Weights of a small transformer language model.
Training: a variant of Muon for these matrices, 347M tokens.
Each number is 500 + 40 x the weight over its row's rms, rounded and kept within 0 to 999. Layers, rows and columns count from 0. Numbers have three digits each. The size before them is the row's rms in percent of the matrix's.

# up: layer 5 MLP up, 768x192, rms 0.258, rows 599-727, columns 144-191
# down: layer 5 MLP down (transposed), 768x192, rms 0.376, rows 599-726, columns 144-191
up599 097:480509490426550562468432519465483497502590525477489496548514496568506545454434514506432542472564505504424473535495541581518471493535476448497466
down599 099:520446507441510507442561505505443482514510549472534479495511568522514488536463492507345502401453507520555526477443481490532551493531519511488549
up600 097:427487468451496505458461466513467504481511467485532536436600508477486520480472436523502480491505459575475507502465516469471551487550582560515545
down600 099:496489524475460460537508470507506444555493464635500451543545495477513493458516517542501423504493545532438500515552506493511453496492464437469495
up601 102:462470454495485510527502541537459500519544543467475438471544437515522462473450534515530564476494458498448583460543526530477574528545467538502537
down601 102:527478524517482483452473521515512476507516568519464503512544525520523502459528431538538455495494469500548513499499500529532478555535468504537470
up602 099:410580473376510488506505503523496488498437492439532464544418567488510489410544520534432409445517499496514551499543480482517516573505487512558433
down602 104:464494509566543464557519575466474565482522461456456533489525474510481508555482447415513524522580499503494484526469501513474573498498468513431530
up603 106:527550499492438518533509460540471445554482503500540518494528441528526470489488531559485499447465472475544500517480435535524516492636523492512471
down603 102:441431459511471495529450497530473512525560528524496535517504475481482556471518472438428371545481534601518552530411507547493556445463539518498476
up604 109:441575547490505563559541541551506490552462460441449450498473526520508464535430414476486500563444493571527465482465491501493497441514479493585469
down604 103:440449521487523452527526517480505481523513507487505511489451422461496509517522480445443512438525490486553550597431550510474527463469540496485509
up605 103:554466486530507434492528471549558475479457476484466462559506498472595629512514518549529505545459507568448466547532546483536491464543433589494454
down605 101:522528525512486478548467476567507483530471519543506553526374538558562505419499521568474562480489567558430477526511550474521442469481508517474502
up606 097:454566472481497528486474455519513534516460500558460491528493371486597456550499499469512510469526475427500590520471541469471484503498543434494475
down606 093:474524488512512433532533450486540491457466536486447425480488518509522542534563528572567495531424449552448506522526510483476512526419562480559445
up607 093:535536467466447493521496472530458486501533502474519519526480516446506502535485488453445550501479525424483538498560400540555546501506517461545547
down607 092:490491485481493517511490547433449499460544560421471471505503439502542485492541476539477398444487453521451432541493496476483516481519527501553477
up608 104:521538574456399459543501483417508517522496550530481471585546553459518473514514491430506515596454536546474471502481467470477479417545511524521489
down608 102:459543527475438535493489428452547498479543497509554504503479489535507479469561535403556485529449547453428501494526493573474440484461527538526474
up609 104:448545506465514508445403569444571469478525539446482481497497485491507549490468519541509477446478543488492462500472518485462401462521587532505487
down609 101:473469420495488493586492510560515482533451468571500511454429602547486470489465469508475452510484535493539482502469434654478533496573544486533480
up610 102:523564522479546439565480495515568498552484456551456474387553502591458561550445444484523498536484498465451523584560453481537490507545547550508565
down610 099:477475488480497396546469557575520446522452419494478540430523477480463465510473497547450485526456516491445512571508472443479500491474521554480581
up611 106:441484525537507570501497495474541525433479456443495507434468479514461462466499487427504564536558557530564523443418480496466434527541471507503528
down611 102:574442524534556492541519518490507523492493478482530543477525554481491487531417525501499491508509463542501449508480473554489544465486506506491590
up612 109:515499478570447448511488511465537474516487499499437527462511508475515463496466572509541458494500551534472454566444500516507490505465485513408531
down612 105:473464502545511535509456486508505549530492530500460513507475527483453509398477474547529500521548490439501513563498401525486497529467510584472520
up613 107:468474536529526504456515522538544541500495524467477421497445442592538545496538483491481543500527402536461531489470527480481498522513541519499513
down613 096:496496534511534496436460534533485488466531482610426474533450582444466537518465507428503553487434476475485482477519538515561524483470447511464473
up614 093:429465495452451398511550530410483531530466519514464457431483498449476489477453429546525489510529471516509591497483489503508537504517466463500486
down614 096:464478459528569466500462508503484522494486515458577482488477454508528506539541487465520477479521539406478488577509544453518519547418457547430531
up615 098:457500499465491467535566512440524528518491564485528538504554418487543471460465526462523520514527504538489519559466540525433444513456527490487480
down615 097:427526496466447479503518518534512537515412525516513473469519511504487522538495447481479491527492478522528497450465443549432522479497515436507512
up616 098:449548530515543535492524485515535442519525434483542462499544477467532500524500515530459554540528536422447496476570446559558554508515467566487524
down616 098:485531509513547516578559567473467418491494555496454464426521515501508473523520516513525459468558515455476560472457482529499476491535506514498488
up617 096:465454481585527546440542527496492545482607588520472462532550450482485482538490536472393540510517434489467538437532494505482523600515572491476495
down617 100:486489521471496529551501513525458476532528463429495486497417535458543501481517488491496553435465585533523448529492464447497534494568508511488583
up618 112:553447480440456471458521513527509560435555492529446471524524448530518530531578455453495559522468593561532570433555540505459484540525541471442493
down618 106:509481511472497455524488454400527448489481487546487566449533516509421449425538530488459506552460547471486551416522474540498464461461531537541529
up619 097:466451465474471491570516497527533540579476527532481521448426470571497539515578600500452513463458517493491520484432473557551581562569448481539521
down619 098:493498504379522530456474483516538476487444497491481508496557579523495561548441527462511434530498516563522524520472410520457471458467516474440493
up620 100:571518571488548494517512479468487480515543456524563469578478628535489495502486523592511502471429602517510507505533433484433505486478515469430522
down620 104:479455477524508475486557505510513551465526514474460574535520478506537443426534478507479521432523517545530488446544520540497395459510474457476465
up621 096:517586476538496472511558444527537476455564507416526496579489506455572430475482492559459563498513456490536409466512464537478543520511510499458500
down621 097:523494423472495447560570481503504552462610486584502527503486486502409476465560441430496447498510524414570499508491488495502562498500527474493543
up622 102:539577462539545525484459491535476419481487518464509476517456506457431533498477407491443528568447452504518489538550526526467544503561522459558496
down622 097:485429520476445548409452520523459503566455495520567533503448506539452530491537496507483492528570393517495496545493591475499583583565496446459498
up623 100:535516536510523444563576418525489537470527505548497547565455488454516481471509577514442525427506493442402468531524453496419497510495550494459535
down623 103:481464497428494546477442505457505538510477495517530439458505574504443528440504473491480459525514464474441484541502464544541481535552456514580504
up624 098:504474402542550445465481505487388532557518532501486518458511526472483503529528497525555427464445488512472541480492445442472489462554482484531461
down624 101:544521512503456541455503557557539496457535494520517493402466596448497596532492484445479499410530470476479514458489513417511470487474508576449530
up625 104:528473492489481496551618503490494489553478504511501546448491540439534490541466552594502441490507451504504534460529501524535464514476439481431548
down625 102:440523467507434466468521503443485519452514507520453519498526499509477519508437434509516443499579456574458522495389587494498537475484516444534495
up626 100:468543501449495515529544566539473440505450558428552487435569466499568462535552478499506535493539487498529540503511497523454511530500519484403520
down626 096:477449524467473542535509545482580462523501537446490514559464476540455469583519615490482444482521530563531461542598527608522479581484545530506499
up627 096:518436500475545528523506455443483483553463486513502497531522510570506446488555434485549491526510544411466503486499503451500523471519557450453556
down627 094:471492556572530509477485478402550499515533556484510499516509462559531465475471505496451503521518472507467421502557497527513515540504551464429479
up628 091:496515489527487493507571477463492512505596487470479554476505505510500476477489473500499546508452497526423532587513574538493483553481547567513496
down628 090:538504581478434475530514504488500509489426476538480510522455475462464514517591526529482507491447467503502545534481414576471519464533518413465498
up629 101:416451500536520507470447488541499523521506514464471456481479479445482580504505496586484517524520550492520545437508585473575531519464537556530542
down629 098:530498525547550463522458456544445488529456475512508560498472524469461473477506554453510465524443449474455437443502583434597583507454500569465484
up630 097:579523595527462552446490544442417523464511472503408482505565546489522488509492519488538510455464484500454485488538419541568482504532467520483498
down630 102:455458545440484548525534458522501409470495424541526501596498450459499489487439525506511471529514432590432508455502497458503593515477426502501560
up631 105:484462422492492536536508469494500521428507559371496492487456558566586489504442509465474482517464507486499571432436450509470472488484501579508577
down631 101:585519508435467501541544536452487497447489452483459475473499483553495446468492574466506577480424514532413459569482468472501496535507594486455474
up632 112:482449549479455556554485539534502471516483550492556500585483457559433527456480446571459546527459498473508463476451497464516467584448547470502529
down632 105:547528472487571576422556421486526497532526474557473486507394513536453515564483521468506453521430560484463477482467521538498505516521495457546561
up633 101:569435553461568548550490506486507545498467544473513433523451522533453384545499469456468476526484507613460509492526509442606431406529492514528431
down633 106:467474531484407529544462498551471462483468540445503518532428503417475541480504467434487540481572486497509511513437469581502535511509547605433510
up634 105:504522487498526550477574510504489497515591476489546453490487536507528446480489528546521504521468576487550596497479464515481489496503522472519485
down634 100:524461500519488540522526502473515461487502488583529582524515470525432554536589478548480558525422494436503517535561454463514439518487575503505411
up635 099:552514521481543550430454512474525489420541538514428496536555478443499506513495538541502532515454531394490518550482480452465448538498552542513448
down635 099:485477531548552559476489551438504489497519528543486526485491554427520499537486546511575487504482529525399514526531528469530499484462457498527452
up636 096:505507475483514479575487403534460502515538438508502485474456526476474574474485567489395460512458462450475508445565500556422468573451598504497473
down636 095:531479531438534460508493424516497509455549547453455523582450487443576498485549491478566503451514507457568469514478513490538452529543434534518509
up637 102:514470518433507546521500515524501565459532522465413507498552473530536540585477483587477468514468476449499486548531502462531497460537450518483463
down637 103:577511487475497503501487511478511493435489534519456423487583435505528524492537535521507511481516497493554517423471438510520441462499482486485485
up638 100:516519573488520481447413537480503593439523558500473480433463539487514469482492499534465514494514454500557513538508524512499461522419451412419521
down638 104:558550409481503499520445496471487519390505457563535447453468493553537451556529538499476502529534524435484468604476447457420502516557511469466535
up639 105:500475502543441549517486554495537522514514516476469481507480526494576473517473478535431499499533502440408470518472526499489439529505564534478466
down639 101:566497531472466482532521539506495557501390504434546489497540399491503470453475557456469456505442425510470475525470526488507505500522481476536559
up640 095:465463499485559500483482491502537480463498537542511474523482494467605478477443556554494511566528509493505463450440546581532467532485486462435474
down640 097:567549490525494479514459472518476433517555526472470531494518478565400407464573523477496498422566546525533504555516489525479529499507455429464494
up641 095:509498494477475530462399495474440446512488488528409492547480466512499481472471547596517505517536550488495496446491505480530554541491583462587455
down641 101:480501479500545515490523575482520448536425591559518537484463472512466501553493389524465454407524473529451572455495453464507469551507564420446550
up642 097:528561495565477447520453558531501512541483439579491480516525496486499537443464529537446571549491481444506528487501493430478524459457576514528468
down642 099:503564485495450502444421496505496477477462476495480477475468458528521453581455590521465514454536528509476556467475516572493470446542424506507443
up643 101:428464516501487531434503494501539401504460505502485544467498505478491440491498521596478549557496475522481459492493518509465489523519493526540575
down643 101:516499480469477506504432444517504448486503498473493468513484423487504498507509544510511520465475465475444527544534455484515544529513527561548518
up644 096:474539483495483506563481517490539548531482494494448533488447494489498541543520474465472480463515456480511515486552447513460464529504498544565419
down644 098:466537478541500457579519468579425488564439498503432560484563430481392523461478507475475522527452543471478542561457509500502485488496528530497505
up645 099:471495529432481480581505523513506470497546506449472517512457564481502527476487505480525478575511475446538414509538476518483572496472401550445527
down645 101:522525522475508543460494433532517446491517520446525489535481567518523596463415482511532529480488506428521511521442451496489560557555480585572463
up646 096:432492465447506404515548524544459489512518459542500487486499504484460546483516517519514512484499520476382571495502564544480538462520478433501478
down646 099:455504508457523531502554465477504497520585395504530492500523499529500537494523474436479459453466439444464545535463493493558591513489524570569432
up647 100:511516511500545528473485509561468526549537544449465547443507455528479504560480559458478477455552481468509484493485515452501494457494459477525488
down647 094:505513463495497568490577570482476488491512448525525490383481435429495515421472480474500497520459543541505524459523506543489460499469499494493482
up648 095:524441442517552526501522406494487513432438555488495496492550451532523469515397597518524562602482491524528524536463445558451435497548524502518561
down648 092:467501499440430559478549490407523537507479532549522533501544541510459556557502488517445473530468485510512509546518593447438440548481570479490472
up649 097:536555480539545518519549460516445462486519526506551487508520518506548421434566513514511498563484526537458505485476536553452481456436460460496492
down649 100:454525486422506518534455523492565492479469551468525505555498477530468458500506498470525452497549541557551501541540610481432519521491443510544533
up650 098:480530499490503538464518523502457447491537426499459509590478515484582447520514453575499537476449532503473528491510471533611451546522473531453489
down650 101:518582425480475498493413494505463478470509449513498486543536481497525570516494469480499474527543504412576537543525467485526475478565534539539489
up651 097:495539550387472502465466502542478609488516433481425516500414482447511485507523520487509476491526563503488512522451476451582532496540513520433592
down651 105:482533547483466571543522460475551611503432593437490519533525430474482469501510527449509482478445537473482510427559439416457548516520546448464535
up652 101:463514507586520509439472570443474541468530449464517489498536550518483471478597477534536488494454507527458495535495426563519571518516531432505516
down652 101:500467536544557511499460469482486536595538487500542514499500592483449479532447522493488592494482450566462485485504448547543501525537527535537444
up653 100:466465502404564460498505545547471515554482605542470514454571492513500530519444452502487527504539478496512541405559520482495549502480556469505482
down653 099:476543560509506483476584468525595521478523496458517466438472501516504559465524504510468536513487463510555483484522460533479538531503525508444435
up654 092:500505504482486567448488469442524555457508467500530517575557461481524507487482485566558491489528484500448559496451492554557500478536507488428535
down654 101:489496468435403520515429498550548487503506563483454554476472510525557575534467548564485518493505628486587535548456521488471530488559515526524437
up655 096:414443497486474566468489466471502520582540452466562504505475524513488505480530529501475539458534479415597450471469559509482473519533522455491504
down655 106:498517544498418541491464509440497422554496495538478522519475466510561472523470519548502614454495501563511498506515507457484540453495558536503503
up656 104:441510541460497510551522494545522436467495442454541525523492477520543510544500506522447437529480592526624475476446455504530491550490464531400440
down656 105:438463524494452557441521499495428530473521504495506452407539448511519519483471440496534491537445538501452489455415532487499503550522491559497537
up657 097:544474448538493495445534508495424557505481468528559527490467466497532449533528492503475485438498541526437517512488410476510482485462543455528581
down657 097:563509477431486580459492525469520488467500519450501489599461499562512458490499490430542511474576525548542523511545475533476511516460475457499407
up658 098:506435531473575481504501503553517454541499488451501508496409532520529421543501389489505487460553444532513505466473548538525479551496507474489591
down658 095:539525418483573531499481402496589505465576450443491470483468488531529510413537485468509457496493509453501558478406496557417509577407579485462467
up659 105:521481574440461517441480490497459537514526529451441518464511482538459525451475496530427531501544481534509441520494491523472515552581491570444492
down659 102:435515507475543517530495572508512532509498448551624560494415561542485576480512472486467464508546436536418484497475542537456483534492544495544461
up660 097:425462509496507494509428445490543515509552459507526565389494509490523503463477495542534495456518557537500513516536407495505467502510552572492526
down660 094:461483464551532510578466425567415492480395607493478425461492486495535482500438521510448572530603455484474507498498506535467479491502565529559500
up661 099:453490516580477383596556430548525467581461515574511528459537441462527503531421475555464498502531497483481480536476525568506460454498576511399520
down661 097:466530418540513492467512512630469411498541454446433536480507452456537446547518527461399489567451482509515488511467528484474505533518474512501478
up662 097:462532456574621444514474459471504553506520470533505482476487414546530543507513568461487574463457530474524482414523481453500494529507487437450507
down662 094:604514510495413535545549495505493473519578550568371437456513526437489452501517479489483539464427486490548530567522544440516470550465483505524449
up663 097:465509560487553509525430513519459599475511519470510550469497433511513506523525504498509481483425477575515534580518543505472537539454490519544491
down663 095:548497542645390462522512445478527444500535525518485493491511525494526472466501522476515495486509455527508492523419488513528414449497468437527505
up664 107:449481459447595500554477433535497499503471415477511520508482490542441572512445503586507417496483510497496485481487524427488509475509548531508493
down664 101:412562492500477511445503465443515522513543483514509499514513509482477519515525506492529551527434526514447451436507457466507483451512426542466573
up665 099:568463529516545506410544453508483430431458519513589530525442543513524465494485491527561496528513504503470481496529524647454439525504540446461545
down665 101:543431525517508480484479435437426508493435505492514482506551453525476471498517524444525484489469558489549427502488436522485562591585513446485543
up666 093:460438531512540520482434506538464548429470495486512486476445534490579543470508528489512515542429497503563476464497432548535484447491541521539512
down666 097:512479530553549548445575526527551542510449487476445477545514464548570483525479518504499547509438508544526452508425576561514574403554483534509449
up667 094:414487541465460585541602522450464625512560417535532522481479558446533527458483445519497437561540549526513471516572533506427461531456523490555494
down667 100:519459511492496484494530572497510510507564566520467477498471434428490527544507536465473558492503560513521554520505414488528513486490499383492501
up668 104:471512528459505505532594506493525421544535557510488435455511481541454423488498517530469498531473519486534437494553516503519456446477488503564573
down668 102:532444456590518363585501455539534496515525494522483486428473463496470504529506497533506513505405451534480537511512397551522567571484545564541581
up669 092:494564480510435512541532564500569493528530569519451523456471563535459536482478487414495514513538463577529533485463505503526522506442516499551487
down669 096:515482505472454492462498498504488485502523530561431572450495517492505521531531551409538493450518508485485500447471530528513533550455564540503455
up670 099:528539518453471453422535545464532566484535519540498418435489498503518518528525551502435454528545553483520505460548441499514547500470504530561528
down670 098:513467519526524431498549562477443516510497602435507451498494460559542494508532528482524446602523480529483460560458504487506508516482485566489485
up671 101:422505513528530581559449495518452544509524519481517527471505572542496450468478500477496472564458465520491513573465524559505536428530482499485493
down671 107:448529493504460488456499505512562516488475524483493507541516432519501478346523497518478517466520529551465538480437497510468493539535459485528458
up672 095:574501551590542533513569408495562484471477426452505482524538482526410552542530474491454517505512497543464498529417573501554495464464503473566512
down672 098:408517524511514454507556451462432464495466542498547452473494474427464487471479443576549520549531474497505465501534529432514554512591532588532550
up673 100:470528539470514555458488468530472491472483478518548517430524523481540513422453415483529459543485554481544479486506602545533491447454506576452483
down673 098:525463514447485542452515515526553508436486465504483528466484539499472547476496512489503547498456497476454445455489432486532482438440511466541461
up674 094:421521474522504510507410509510456424436465443448533494580561534488474492533545513502549514517512475466522508505462533554512446498584489449467480
down674 095:522531444526454530471528513546543506487491471536524531502482528528516475541570510474517496494509521489489495530431426539439580501502564435472497
up675 102:509527536509545540529463526496447540492543473467491459491479349469523512497484467468498533492419563492502434488484458497556560484525486469462496
down675 101:529469510493502462502521510523503507462498509478499506580520486554504505505576494479543470533528469574584471474478487478451556439507573443484541
up676 093:485445552455541545480451458536460493508558515502444508531453533424539459576484494555454470493455552487453534457568475480504533573465493484492509
down676 096:546532522476515474441502580539443541520511474495493508482547457442464503522508475499448507527553527488515449572532524512590463488529452476502496
up677 096:506460502570522503475488499465490480514492510541533465495428594495529509564560444470460529496491474510441559512569465473502454524534501510459468
down677 102:498544454460463561504417512479501548488416459494513429528495553537508501548536461598501560513616462541433500451482446431481483554551547572514499
up678 110:546497520487553426468472493460502512442477532471536535571507518480496487480464468504572450491512486520555523515511529501478524501495577472476472
down678 108:470525487498529474542478504482569490474497444562464488477458494513487516482557464494457537510493533477545417507461499555579607505557496464558482
up679 102:465491496589520440529511451462568442508503501494475514597566467485512519474448479480566553517416400529556441490441549578483474478501493519429526
down679 099:515542449508459454547532393573432577467545509483497536548448447527519466579456458477546491485562521528550481533507440533503476508535478509563533
up680 105:537454538483461493493525482493432495468525506540428552471536521475550550460504528541532511459443539505479493542519497483529538444463551500477489
down680 103:485461521501476542464491404425499531533473494533465516518515487481544501494423558486528541471462471487434456451384507482472530496453530467558518
up681 106:545502515489468509530481463566559464421544517455515477536517578522433484488437503496430498497465536418498539504471477450462460559500438511530566
down681 104:542449450517550513528477517450471517485604519521510443479430511412527567478547533498503507509461468569450409441500474465511472487510481523503510
up682 095:483580521478506463481459499457546446526567493428502475511469561487495433554432515512491507491445428478492555503521528484428503506527543508357544
down682 096:494465382479491447470594485540524511486470499484537535544574479520463561462434517483492541455505552485471548487509453394461486456553412507528513
up683 088:522532494450511519514461425493533491481473511517593513521472422475503491492468530493451509466472517513491502546506518512507505507512580517441568
down683 094:467532471536487497511536560468473518547492466551506516500497473530536453535448466455535576371476490588472482524433527443509483527491481495459514
up684 104:482508479464551488487557511541555486499579472482434533537458547483516484417476487520477466500514489470409561471547471574481453537517491569532498
down684 099:448507595438490420488477505418458466517503459595587528496504472477524497521502488523482427560468543482560446457461474512471551475463529531442540
up685 102:492473534535559521546543452473454496493543516512572500480452509527502527484416542404568471529495536512461528413421513437542436468430531596546475
down685 104:565464530474493530550489565513414559488587460519484490537484576426495518477406407503518525516476526545450442468493480571504545552493472520519420
up686 097:470512518485445478405452595513487497564540533507461475476450456530618470456525571469472413537516531516564502470499458475498477546521468509490524
down686 099:504473519530457510466473506555504502478511538517507535471509503578599460460491503530475492453510477571550530462483451557445480475496449491532558
up687 090:546494537507503493431467487456560549441488425476467446554468545534468551537577584493438462441449570394447521531502486567468496470529485492546445
down687 098:463543520509589527521510443571473499517516518488489552440478486474548527500514493506508619519522464522468500449470504463482525544476496538421540
up688 100:510479425532419483447479544515470513481533478537462453525490472402520453526521490539484545489449468462464524473433473484527496450514553504426497
down688 104:480481427542431502511498543494508527380487478534464421522532516507492510543454488524438527522519524463487458507483485552496478518528530507442489
up689 099:518532524484476551516505524556527494471525491474505462448511538540452535473472489506415574528430472545521458491465490551485525588482471506513508
down689 096:431472510498525450439536553485548528485458563486504486452505552535460507526428449545451477443453514534483567497550482465510485451456475462461543
up690 096:470514519515484470513538488553482459471520543515468444551496540446511430505414536430415547473540532544450530516544540465423574493435539532468501
down690 101:460445512584512477418488526490486527463539463521519439553505490516441523492558532607515442493518447494494548499525457497482480460561479512476523
up691 105:409532535454524515521485596445463484473517459556461548486562514474516581525471468467463516512461537469522580437525476562498518455560549529591482
down691 105:514491472498479455503516469509429513567478494465508549524467422429460479583576437501545500561504551496519523527470537483500520538506487516474511
up692 100:486538586468452507426531477447536557532491412494461506473456521524465497476457545484513435505479518512466462498466446483489437477514560564435498
down692 096:493420478514524500502486504419534604491501537518526444520488519554498539494585502459462545536483461461455460490465453560509527466529500433501526
up693 095:520493542509503552507375532454501463573510472533488500491465475493539494437493506468441422473542489455518525566514442427515489488495573508507444
down693 100:474524554462511485473501421470469480561451552504464476488557426458538413567441582569564474476561512552495495536464523471482557498464510495481564
up694 105:480479468478549481496517440512468493532522443486540522566511538526531529460488443590513515600486498532468521487493493435468465531490462487530521
down694 104:444617482513493434517467449506522503458490506555601515537472444536548468537493431500486474492449542442421491484489529472516567570578449540419489
up695 098:522506480549558473479500507460407493543517449512510499491426502469544498456479449518533537541463512471449456553576510449504503547506472469535532
down695 099:510516524527471509546498550468454517456496502510510458437482467427445554495485535530534531473490468544446486504555477491486479461454505505554505
up696 110:468543454472549439450469477527522463484595466562503438537497499436579538461508466509453555520466518496471513470566504541565535509560487455443470
down696 107:512574529534486557503445458555459472552546544448552501458470540584419515481469573532553481467513446465526504526459466604508473511409544456504497
up697 104:478497454459520475484532450548536420571496507468516471464530516494509411587473531548579543463480495468482503504530502543436509556477469522493453
down697 103:481545483543538538472515447495486496474548478507517528513574436483499538519465406587445481478422482555499504551405542484543553474458479545542472
up698 099:533496482444500482542533556508507395467504518534429527431549529455459555536484470545463503521544489502472502534546447552473466464533453529532530
down698 104:503501538445506428543461489547471450498451518481496476519437541478468461493477580538479467522555544513419542464566497464555437501449543502448535
up699 100:647545461445499452541539521431504492540516489428543439472407501479490468546542485456576561447469458497518543506531505472533474492531525545540556
down699 102:484479502495524509548481493528479518537450455444451489429616508544524532547575474383511519568460477529489470517444546465457492492574517497482501
up700 096:527489528557500476478514519524552502534462530504522494439436526504494514526484545570516472542558535559508526473475487444507495431494510484543524
down700 098:456482520541499560549417513536463473531501497514555529491557419498472511556541452467579394482518576490485526459483447524562512552491519467513503
up701 102:511533489489535457490517468516568502506526523469591482488455473548528540594447519503430493503467489501501507475464510537519495561474448426491586
down701 101:548455561524438490523480491499426505520488484453521437518520469461563565545514486479473560496534501377508526515512486497465460445484495490477576
up702 102:480523576525491459491444515444458474456524482476475505444536516524508437572536503471476537545536501531516448485452560473476511510547428430516477
down702 104:437487520560436555527552495452461440493495508467424501450513456478479490469486482472517540459524459543455552507455560523547514498502419428573570
up703 099:539478573493507430521513490456535622470541554488548501512553535442482633565471462428517505504492529502450490527465549526494505443476563472456576
down703 101:448533539535481474501495421514516545452498453493520490479448515472501412515485538494505527485490516456607500488541573505473490563397494572464577
up704 098:490456489518495463454532479541496575506516521439490575519604502476463464549500633509477508529512501495478495438580417489550482473552425558483524
down704 097:434473484560461525519468544521516609536481421517542478506582475539543539548516517484475554523533517408501511471544507489550439546520466487448464
up705 103:487493484527455503481567527545509579564550479518475470435539508497496521500487528501424512387560502525548532538464477571483466506499538538446532
down705 095:512527502502525421505455498435554522502448447465536539548456595439502526508520519491491519560384514494454523478499554447540478526392553417476416
up706 096:448520488506493534509447448492505513512567472510446474441502518483475531494529496558546506457463468592521515553482487490532476552481433576506511
down706 101:513562529413467501559481516477490517494452576570485508428495460548533490477427524496533512387476528488499495454548431505378510577555535420502420
up707 091:496601558498482521478480501473510475518490434397488503545483509483483531566470546527512442484458499517453461496539495491455510605538596506458498
down707 095:498491425495467472544493490529554549524469506546504525521532542506496462521490481469475508391535547517544619603466520517524456474521452482516562
up708 103:443537425500480481510523505492547525437512494502499503388515539557616454500463503561510518450487500525525527520494538480496504542483465519423475
down708 102:472574464582513495511489517466456512542472504535462504465538542427464519498525545600546532513483464429577498458516465475442511480505580465506506
up709 100:457480493493527490515581525568491474495513452460578505458496502455559437548511550444531514380490498570453519474550511510478494551510507447509507
down709 098:604504517499546466526455473508528481481510476484527450559455484493478564510401498591517490472490513512421515531537442418483474492469495542550449
up710 102:403487462573515530462494465477469486519521459501554507440542539557513559424486463490552479490473451489488554523523431571489505479517542461457446
down710 098:492514495557527539531538536494493501383446521524491512448430505467444483484520537526538526467490502469480530495531500546512547432518582542506449
up711 102:513522499529512529534504500497547547471500620510495548504411497472532512521483494408547487461450499562474470485494485514436520508536508554497549
down711 103:467519485496547503474576479519527457446465512476481504493554517527498420498556494517465498458560517486484581552568465459533496499497486516513498
up712 111:466501567492519502483445629489526462484521566452472488479499478496491490534550532517490422505496466469571485535409446541438570519555515485438566
down712 103:441546461516487457560491493464506451450515538519475510502537541470469497464510414485440504585479504504568506463484508514560522486505514459552526
up713 108:524473480523541525530580495453419593560507408510560464501439557557544479505387472551528488527498547517454430520534579520538490443472538571431450
down713 103:507601500508487479479505485587454471444529492518491482494496479502504480578602464554436582548485475442456494513470439514530501504465522483582437
up714 095:557560528501522469505562511437496531508525501510495498512484466519502432510455462397483460509431501449546489502457517503531513521524461539477445
down714 097:481501527511498548502540486496508449537563498489534518517505447504504504545576502543484473544522503475522539430501479581528491539448553517476523
up715 098:505433498540527552587512453508537463474482502444503478463526512535483547505466500513489416529511492424547563524443520446493441441515510537583526
down715 095:496538504558535511479460463545484532397468516461522505439509433512531508512502419472497584552537484500541481467549530461434513452495495555523505
up716 100:504537470414548491530516520513523481440494569466489459445564504494525439444429349484504463552464542499476538544512524556482428463506509522462471
down716 100:510485431431387494438549474521529507443543462477441474526559499438494465522531472556476509538493485506530524457454534567516502521628547423509464
up717 107:499501471489514498560441447512431493493577496476488561528539459530479548433472482523512485535467563432482488520538580575551531493504565511427415
down717 112:536546506456524486482514498431423515436489366439560526469521518476475487488543503554477547456505490380447531560523514479491442542568458504512535
up718 092:505504462455546486483481518530514570461536507474459459461439478575508517446494538521502484537433531486547492535529580478524496509488435514471529
down718 099:480550483531541496506502487567462508572478455499474571542489466466558489497535485575503590470508487515463513568483363455478502503510484446521511
up719 104:437499545542497524426540503491513445461496502502534491463483478520455430497558543518569457480545510529493611507528502431499384531500517537604463
down719 101:465510568510497464439533481486415477454578551464462492496503533544481536503502472508525445488527601526530518491455487476568491451507468491399537
up720 094:523445493467487535536472529452518597580538525487511476534513433497510438474506555540417551432414464600555483494472503513522500489491580501519510
down720 096:570524465504463444461472494476477416492546406468452563510524529607396551509460494485517519386523471522516468526522482554507532520483438508505522
up721 095:524474541535464448571459516517528473564482537449447476568546511497487504417505538526447454449507429482491492517447562486510506493526549523511576
down721 103:548494595508495479506548537483429502474451472501509463517464510478486485514472461507512506457540495421605521554603402457537436434505508468495506
up722 101:503449544514502493471542421481445474520485492533621501510573462491561471527445568459465478517474494520481508461541383446526576512520530472583466
down722 103:473510503527541529509431476474473487465513481464590529530452559501527525572433506504571497568567454499534484505526449520419515549484488458446456
up723 097:563515470497493485459493535503520563481481511571509440503476518438558459451455480532595545461564547451559529503450486432486502501498498540506407
down723 093:529483474488564516500478468424506535489450495464520495491595549464525460481480496473470491569502493481417497596542507473534472475452521558496483
up724 097:548530491557528528466499511539547482451509521549526470546488436565547449528492538491510422470512505516493537416515483501475461447437506524401463
down724 097:483443543534455472486550505570485471482461473469495542467494564497482537472474501499480477468530505578558499475495504438503430511550515442488522
up725 103:519581480458420501480488517478479546415531540459470536530513518496549536473399467512447482481501566527535528494535500472547584488516417553430512
down725 102:399542517542535474551505488438497555538535495575545511513529473449534498438570527561555439461528468506455529505487519559471511494468442512376457
up726 103:620437576569442522468544496498518525584481478480531549556408508502532498510497492559461522534474509503462469549553439538520504443444532499467480
down726 100:555522476575545508506515485449482452581447477403524453528483520580467439507539494491492514530507495510542419475501464561517524518416496542494538
up727 099:520551492556553476517515534445533442507540534503487455521491436497519459493445504464486499498464495431532453445487520522406500448500462451459494